{"hidden_size": 256, "num_key_value_heads": 4, "intermediate_size": 320, "norm_place": "pre", "norm_eps": 1e-05, "parallel_block": false, "init": "normal", "init_std_o": 0.0, "optimizer": "muon_variant", "warmup_steps": 200, "decay_fraction": 0.529, "decay_shape": "sqrt"}
Each number is 50 + 12 x the weight over its row's rms, rounded and kept within 0 to 99. Layers, rows and columns count from 0. The size before them is the row's rms in percent of the matrix's.

# layer 2 attention key, 256x256, rms 0.0579, rows 109-134, columns 128-255
135:19 50 42 55 40 36 40 76 50 66 38 50 48 47 36 61 72 61 54 63 57 38 45 61 57 49 42 44 62 35 43 53 41 45 53 48 63 65 52 41 72 54 37 59 66 60 59 44 59 52 58 82 67 66 53 49 53 47 55 35 31 44 53 53 72 49 57 63 44 57 55 64 44 50 32 47 56 54 51 56 45 68 41 55 53 39 37 38 27 51 46 63 54 66 58 60 38 55 40 61 37 58 54 64 65 42 46 33 72 72 25 48 59 26 39 35 34 51 45 62 50 47 52 50 41 60 33 61
122:50 83 42 50 37 50 58 40 53 62 38 45 61 47 63 35 49 73 66 86 49 43 54 67 61 39 55 69 40 61 60 40 56 72 46 66 54 48 43 47 51 57 67 36 66 55 59 65 46 51 51 66 56 46 47 53 57 57 34 57 26 58 25 47 73 44 43 51 43 68 52 61 64 47 64 51 68 40 36 46 38 54 52 37 66 21 44 24 55 45 41 37 59 65 60 54 48 64 54 55 49 43 41 24 46 53 51 65 54 67 50 35 49 34 31 46 40 48 27 47 63 53 55 62 42 53 64 32
112:43 46 38 51 33 46 50 61 51 43 53 60 35 44 79 63 51 73 32 81 28 47 52 56 26 47 71 59 41 60 39 45 51 25 45 50 47 28 44 53 50 41 29 51 40 53 53 67 48 59 51 54 29 40 49 52 54 57 53 42 40 37 61 47 64 83 24 44 60 67 45 57 55 25 56 63 31 43 51 32 45 53 69 33 40 61 68 27 61 33 39 62 61 53 35 41 74 48 55 58 53 62 40 51 26 62 43 67 43 63 58 38 53 47 58 52 31 28 34 57 59 38 45 68 39 37 46 44
128:61 43 45 48 54 53 53 58 50 35 51 47 50 57 48 55 69 30 57 70 56 28 47 44 38 65 43 61 39 54 39 30 43 47 49 77 68 52 37 63 36 52 23 53 50 74 23 41 63 37 63 45 55 46 46 36 41 46 43 58 73 43 61 37 57 72 42 49 34 52 41 84 63 54 65 65 32 60 67 43 53 47 44 39 60 64 60 53 69 47 52 52 38 58 52 45 58 23 47 39 40 58 55 81 43 49 51 42 45 42 44 80 61 59 60 59 39 34 45 34 50 40 49 29 54 61 24 40
129:52 73 35 46 73 44 56 46 54 25 52 54 44 47 40 52 45 54 73 40 53 50 48 61 53 54 63 60 52 64 62 27 40 64 60 50 72 52 45 57 28 73 67 53 44 65 55 65 47 61 46 30 48 77 45 47 50 51 51 59 28 47 40 54 69 70 63 65 51 46 51 76 66 50 20 42 52 34 66 51 41 44 35 52 58 63 42 54 42 65 27 51 58 58 58 55 36 63 66 60 65 51 45 57 71 73 55 68 42 45 73 45 43 39 50 55 29 43 51 48 70 69 65 36 36 44 49 39
110:39 40 60 55 53 67 51 50 39 54 73 36 50 57 42 23 49 48 54 60 56 48 60 56 46 48 61 61 59 60 45 61 41 39 37 54 56 49 33 67 49 62 52 44 44 78 28 62 36 57 57 50 48 47 46 53 36 47 83 28 50 29 59 39 58 41 32 43 42 59 35 27 57 61 45 36 32 41 42 50 66 48 56 41 48 44 60 27 52 70 67 58 39 79 50 45 56 68 32 48 63 58 61 50 59 55 48 74 57 45 70 65 72 51 43 52 52 42 68 40 61 23 48 43 40 37 57 44
148:52 50 56 51 28 58 61 45 68 50 64 53 73 61 59 34 77 66 52 66 44 47 32 59 54 49 63 66 60 58 63 41 46 53 48 55 67 61 41 58 66 56 50 54 55 66 54 35 64 50 77 80 41 47 41 52 46 52 55 43 51 36 45 63 74 46 41 57 46 49 58 66 54 53 29 54 65 75 36 57 42 36 43 43 56 62 56 40 47 36 42 38 31 63 45 54 42 55 56 49 37 66 50 43 52 72 43 44 48 48 59 24 50 38 53 50 53 49 42 29 48 68 35 43 65 42 55 57
120:59 53 61 61 39 31 61 67 39 49 47 38 42 51 62 51 53 64 40 44 65 62 58 51 39 55 57 49 47 59 54 59 59 54 25 52 37 74 53 55 68 38 40 61 54 38 29 97 50 65 46 37 45 75 73 49 55 28 58 44 60 52 42 56 49 38 45 34 56 47 57 35 73 56 51 44 46 46 46 75 84 44 64 34 38 31 39 41 49 49 60 52 53 53 51 53 55 23 50 60 39 38 47 54 48 33 41 53 46 26 41 46 40 54 58 60 47 57 74 49 39 60 56 46 44 54 42 54
121:57 55 22 56 53 67 41 62 46 46 57 65 39 49 54 62 43 41 30 60 59 47 77 44 61 33 37 42 35 48 48 60 52 46 60 35 35 28 56 36 65 55 63 33 59 63 65 58 52 56 41 44 40 55 50 33 62 36 40 61 61 51 30 52 66 36 58 63 49 70 46 60 40 53 56 27 36 44 40 50 50 61 51 49 66 60 36 55 31 50 68 42 48 64 46 58 43 40 50 55 55 62 58 42 66 41 19 65 58 51 54 58 63 56 61 45 57 64 26 70 29 49 59 34 31 38 34 33
127:44 42 44 61 63 49 62 31 55 59 63 54 71 53 31 61 42 65 64 50 42 64 57 32 68 44 53 45 53 63 64 51 71 57 54 40 47 54 40 43 48 31 58 39 71 42 35 52 34 47 53 53 41 40 61 66 57 46 49 67 62 77 53 39 33 64 48 27 50 53 64 54 64 39 50 36 62 48 60 56 42 54 43 63 51 68 62 55 40 46 50 54 49 47 43 76 52 38 68 40 75 61 42 59 39 62 49 45 47 44 50 72 58 72 61 58 56 58 53 32 40 82 39 68 32 43 53 51
126:43 53 58 62 47 39 43 68 38 75 66 39 57 47 49 53 49 53 60 60 46 80 56 50 63 53 59 63 56 71 33 46 63 58 51 74 41 59 52 39 52 47 31 51 70 48 44 55 52 61 55 47 53 41 37 46 56 69 67 74 72 46 54 36 44 17 61 53 44 58 64 41 59 40 70 50 35 48 43 68 36 79 85 55 52 61 26 34 40 36 65 51 53 67 58 43 60 50 59 31 49 63 55 44 48 82 50 23 47 55 47 53 57 36 83 37 74 48 49 62 42 37 48 39 48 42 53 51
122:55 39 77 62 37 35 32 52 55 45 47 46 47 46 41 48 55 53 61 48 59 73 63 56 67 41 61 85 43 57 47 74 53 61 67 58 67 46 71 45 68 60 51 47 26 54 39 47 46 35 46 58 42 45 47 64 40 48 68 45 41 36 48 42 52 48 49 55 57 48 53 46 46 40 35 75 45 62 47 35 47 57 59 48 37 51 62 79 75 52 64 32 43 49 53 49 31 54 42 40 46 58 37 36 56 57 46 45 46 37 64 58 44 55 32 65 48 49 51 76 56 49 47 50 66 38 43 51
118:56 32 36 55 53 38 40 62 44 65 74 64 32 54 62 59 57 48 64 56 46 18 37 57 52 23 61 58 34 57 31 43 45 43 52 66 56 58 51 44 48 57 40 42 35 51 63 60 44 56 40 58 67 41 45 34 45 48 47 47 40 58 29 59 51 52 46 46 34 24 73 27 41 42 32 67 33 52 31 47 77 50 52 43 39 49 50 54 49 44 34 45 53 54 70 61 46 59 39 46 54 54 60 55 57 55 48 44 58 43 53 52 55 45 44 35 51 49 60 36 50 63 31 73 51 47 45 46
130:49 30 53 52 33 39 59 31 52 61 37 72 56 46 42 30 47 24 43 40 47 53 68 46 41 64 83 61 64 33 53 42 53 53 38 55 60 48 56 58 41 67 33 53 44 52 59 28 43 55 65 39 24 45 84 52 66 50 56 21 56 54 49 37 41 57 50 69 48 64 37 42 43 65 67 67 02 57 57 35 60 62 46 60 42 45 49 71 46 47 34 51 45 40 39 45 59 56 54 46 41 41 51 55 44 48 37 39 54 61 50 61 35 48 57 47 46 42 64 53 67 29 28 42 56 47 63 44
129:44 68 51 34 49 46 54 44 52 72 36 48 37 56 45 60 85 51 50 66 40 34 51 57 50 37 53 45 58 40 55 51 36 64 66 36 47 52 47 70 66 49 65 44 68 48 71 24 58 38 59 62 54 55 34 65 35 45 45 60 43 43 64 62 68 22 36 64 67 53 37 32 44 39 40 59 65 43 47 42 37 39 76 35 72 58 44 58 53 63 56 63 57 50 46 49 30 54 55 45 62 53 39 28 44 46 39 31 40 59 56 52 34 40 54 35 56 45 44 62 28 50 52 54 59 56 54 36
121:23 42 50 46 55 41 73 48 55 58 43 60 54 35 79 67 32 53 56 61 48 46 62 67 62 48 65 50 15 31 29 59 63 15 54 51 43 71 53 35 56 60 52 50 69 62 63 46 25 42 66 42 44 45 61 49 52 55 53 68 55 58 29 50 61 48 33 67 43 63 37 66 59 28 57 27 47 34 46 69 61 60 53 58 52 54 48 61 43 54 36 35 32 68 51 62 51 39 21 70 64 67 68 39 54 43 61 59 44 44 60 54 58 53 61 58 48 56 48 49 55 41 53 35 53 44 53 57
126:49 34 41 35 76 71 29 40 62 55 65 57 49 61 42 41 36 50 48 44 36 42 30 60 57 43 41 63 73 57 61 48 48 53 51 54 80 41 48 64 53 59 55 57 64 44 52 29 32 55 59 66 53 44 32 57 35 60 54 63 56 38 67 57 49 43 37 39 63 58 58 43 39 65 46 59 51 61 45 48 40 35 46 38 49 58 56 43 61 49 60 43 64 55 62 76 43 40 50 53 54 57 59 41 47 44 47 66 46 48 69 42 60 47 56 52 49 36 59 32 53 37 44 54 47 52 60 33
119:61 33 61 34 42 42 46 53 33 61 57 46 41 25 69 68 52 64 45 50 39 43 46 67 54 46 41 43 58 51 49 40 60 57 60 53 63 53 51 60 65 48 53 47 47 72 44 37 52 26 35 45 63 45 41 37 30 39 58 62 60 62 62 52 45 32 19 62 42 31 46 51 46 44 68 59 55 43 50 53 60 62 75 40 70 60 44 26 56 61 45 42 62 73 47 67 49 42 51 45 60 44 57 41 58 18 27 40 68 57 40 32 53 30 39 47 58 62 39 46 80 51 64 43 64 51 50 36
104:73 38 18 39 47 46 53 68 51 27 42 50 58 69 55 52 53 66 73 71 55 33 59 48 29 45 47 40 56 63 49 35 35 46 39 70 76 54 54 53 55 81 29 55 40 41 69 48 46 60 66 50 34 29 67 43 52 47 46 69 47 66 36 60 40 54 44 41 58 69 73 50 60 47 55 47 47 24 48 61 51 62 57 55 50 49 33 36 56 64 58 59 42 44 53 56 56 52 42 54 59 47 55 62 38 62 41 57 32 49 45 73 63 53 50 46 42 53 42 58 51 56 47 60 55 52 68 46
069:42 68 43 48 37 69 42 57 42 36 54 39 32 56 55 33 35 45 62 45 59 58 39 49 76 34 42 67 63 20 60 47 41 38 32 52 55 69 54 43 40 47 57 55 40 45 44 37 38 84 52 57 55 66 40 52 59 54 53 45 69 49 40 68 61 35 66 31 50 52 65 50 38 47 39 47 49 41 43 66 53 41 83 34 45 39 41 64 42 42 53 42 39 45 53 60 76 69 57 45 40 57 67 57 33 33 46 50 58 36 34 48 48 60 53 55 49 47 39 53 29 45 47 65 32 56 71 57
070:69 29 45 47 37 37 58 55 53 74 34 43 44 46 45 29 70 38 45 26 37 49 51 41 28 47 63 73 42 55 32 60 67 37 59 49 66 49 49 57 45 63 61 60 42 42 32 55 45 39 44 54 59 39 48 41 52 41 12 69 67 56 48 68 44 47 30 43 62 44 49 39 53 37 69 57 47 48 55 58 53 38 52 22 38 63 59 55 47 50 52 30 55 52 43 38 44 32 44 54 28 45 37 72 50 35 43 55 29 66 43 52 43 47 30 50 51 60 65 66 45 71 52 58 39 44 53 51
070:45 57 63 43 25 74 64 59 59 54 32 76 30 45 59 45 58 55 48 49 47 52 27 32 37 62 48 46 27 43 51 38 63 36 47 44 77 38 75 48 42 47 64 51 48 41 63 54 34 47 70 58 53 51 52 52 37 15 61 46 40 37 57 38 52 64 63 41 58 68 78 55 63 35 67 48 42 44 51 36 53 25 35 48 48 63 66 44 41 41 47 36 59 44 53 49 32 60 53 39 42 53 38 47 52 41 48 52 61 67 49 55 37 43 67 46 47 54 61 48 43 33 42 27 63 43 68 66
068:45 48 40 30 41 70 40 63 28 39 42 60 53 47 54 31 46 57 73 58 45 59 57 44 40 45 60 44 42 52 48 49 55 53 71 69 34 32 39 59 51 56 24 60 47 59 32 32 53 35 28 40 53 43 56 62 59 49 53 56 32 60 48 41 52 31 47 61 40 45 67 39 47 65 58 58 50 53 70 71 39 39 48 45 58 49 53 51 43 49 41 36 55 45 41 65 72 50 50 63 55 64 43 66 60 63 60 46 55 40 52 47 46 58 52 57 56 55 64 53 83 70 48 58 50 62 37 46
068:69 23 43 62 77 48 65 51 50 39 51 52 37 54 47 38 50 73 74 37 82 56 54 64 55 42 36 33 52 46 53 47 74 62 73 51 64 26 49 35 69 50 37 65 38 64 35 52 22 50 49 45 46 64 39 57 45 60 74 51 39 51 36 45 23 48 61 43 34 61 47 64 41 53 43 40 52 51 59 58 61 55 31 55 53 48 63 59 60 61 59 57 48 49 54 56 33 53 20 45 55 64 34 57 38 25 48 51 31 45 48 55 63 36 60 50 52 54 57 50 40 50 56 48 58 62 39 46
063:64 56 65 62 35 53 43 51 55 55 60 56 54 58 40 52 65 67 58 47 63 41 46 58 45 52 34 31 55 43 44 66 79 37 59 55 56 28 54 51 63 64 48 40 48 59 51 46 59 53 38 54 68 32 69 53 62 70 36 49 59 49 46 24 54 33 51 48 49 57 58 55 57 69 54 53 44 33 61 30 47 24 36 51 43 49 50 49 56 40 52 59 61 58 51 57 60 36 22 57 63 61 32 23 59 59 53 25 77 51 50 54 50 56 50 39 39 64 52 40 55 36 63 45 47 52 63 48
065:35 65 52 62 62 39 70 49 41 58 46 59 53 40 49 72 37 45 36 55 60 63 48 43 47 46 43 43 54 58 51 48 60 54 56 67 39 57 51 47 52 60 37 72 54 47 40 51 63 47 47 42 41 52 54 47 49 64 50 76 46 51 44 54 43 62 76 59 46 47 64 38 50 49 52 46 62 51 71 46 44 52 38 47 41 64 65 54 37 26 66 49 48 48 59 64 61 43 38 79 58 59 50 77 35 53 41 63 66 39 50 55 37 49 58 64 57 42 62 40 48 32 62 33 69 59 69 58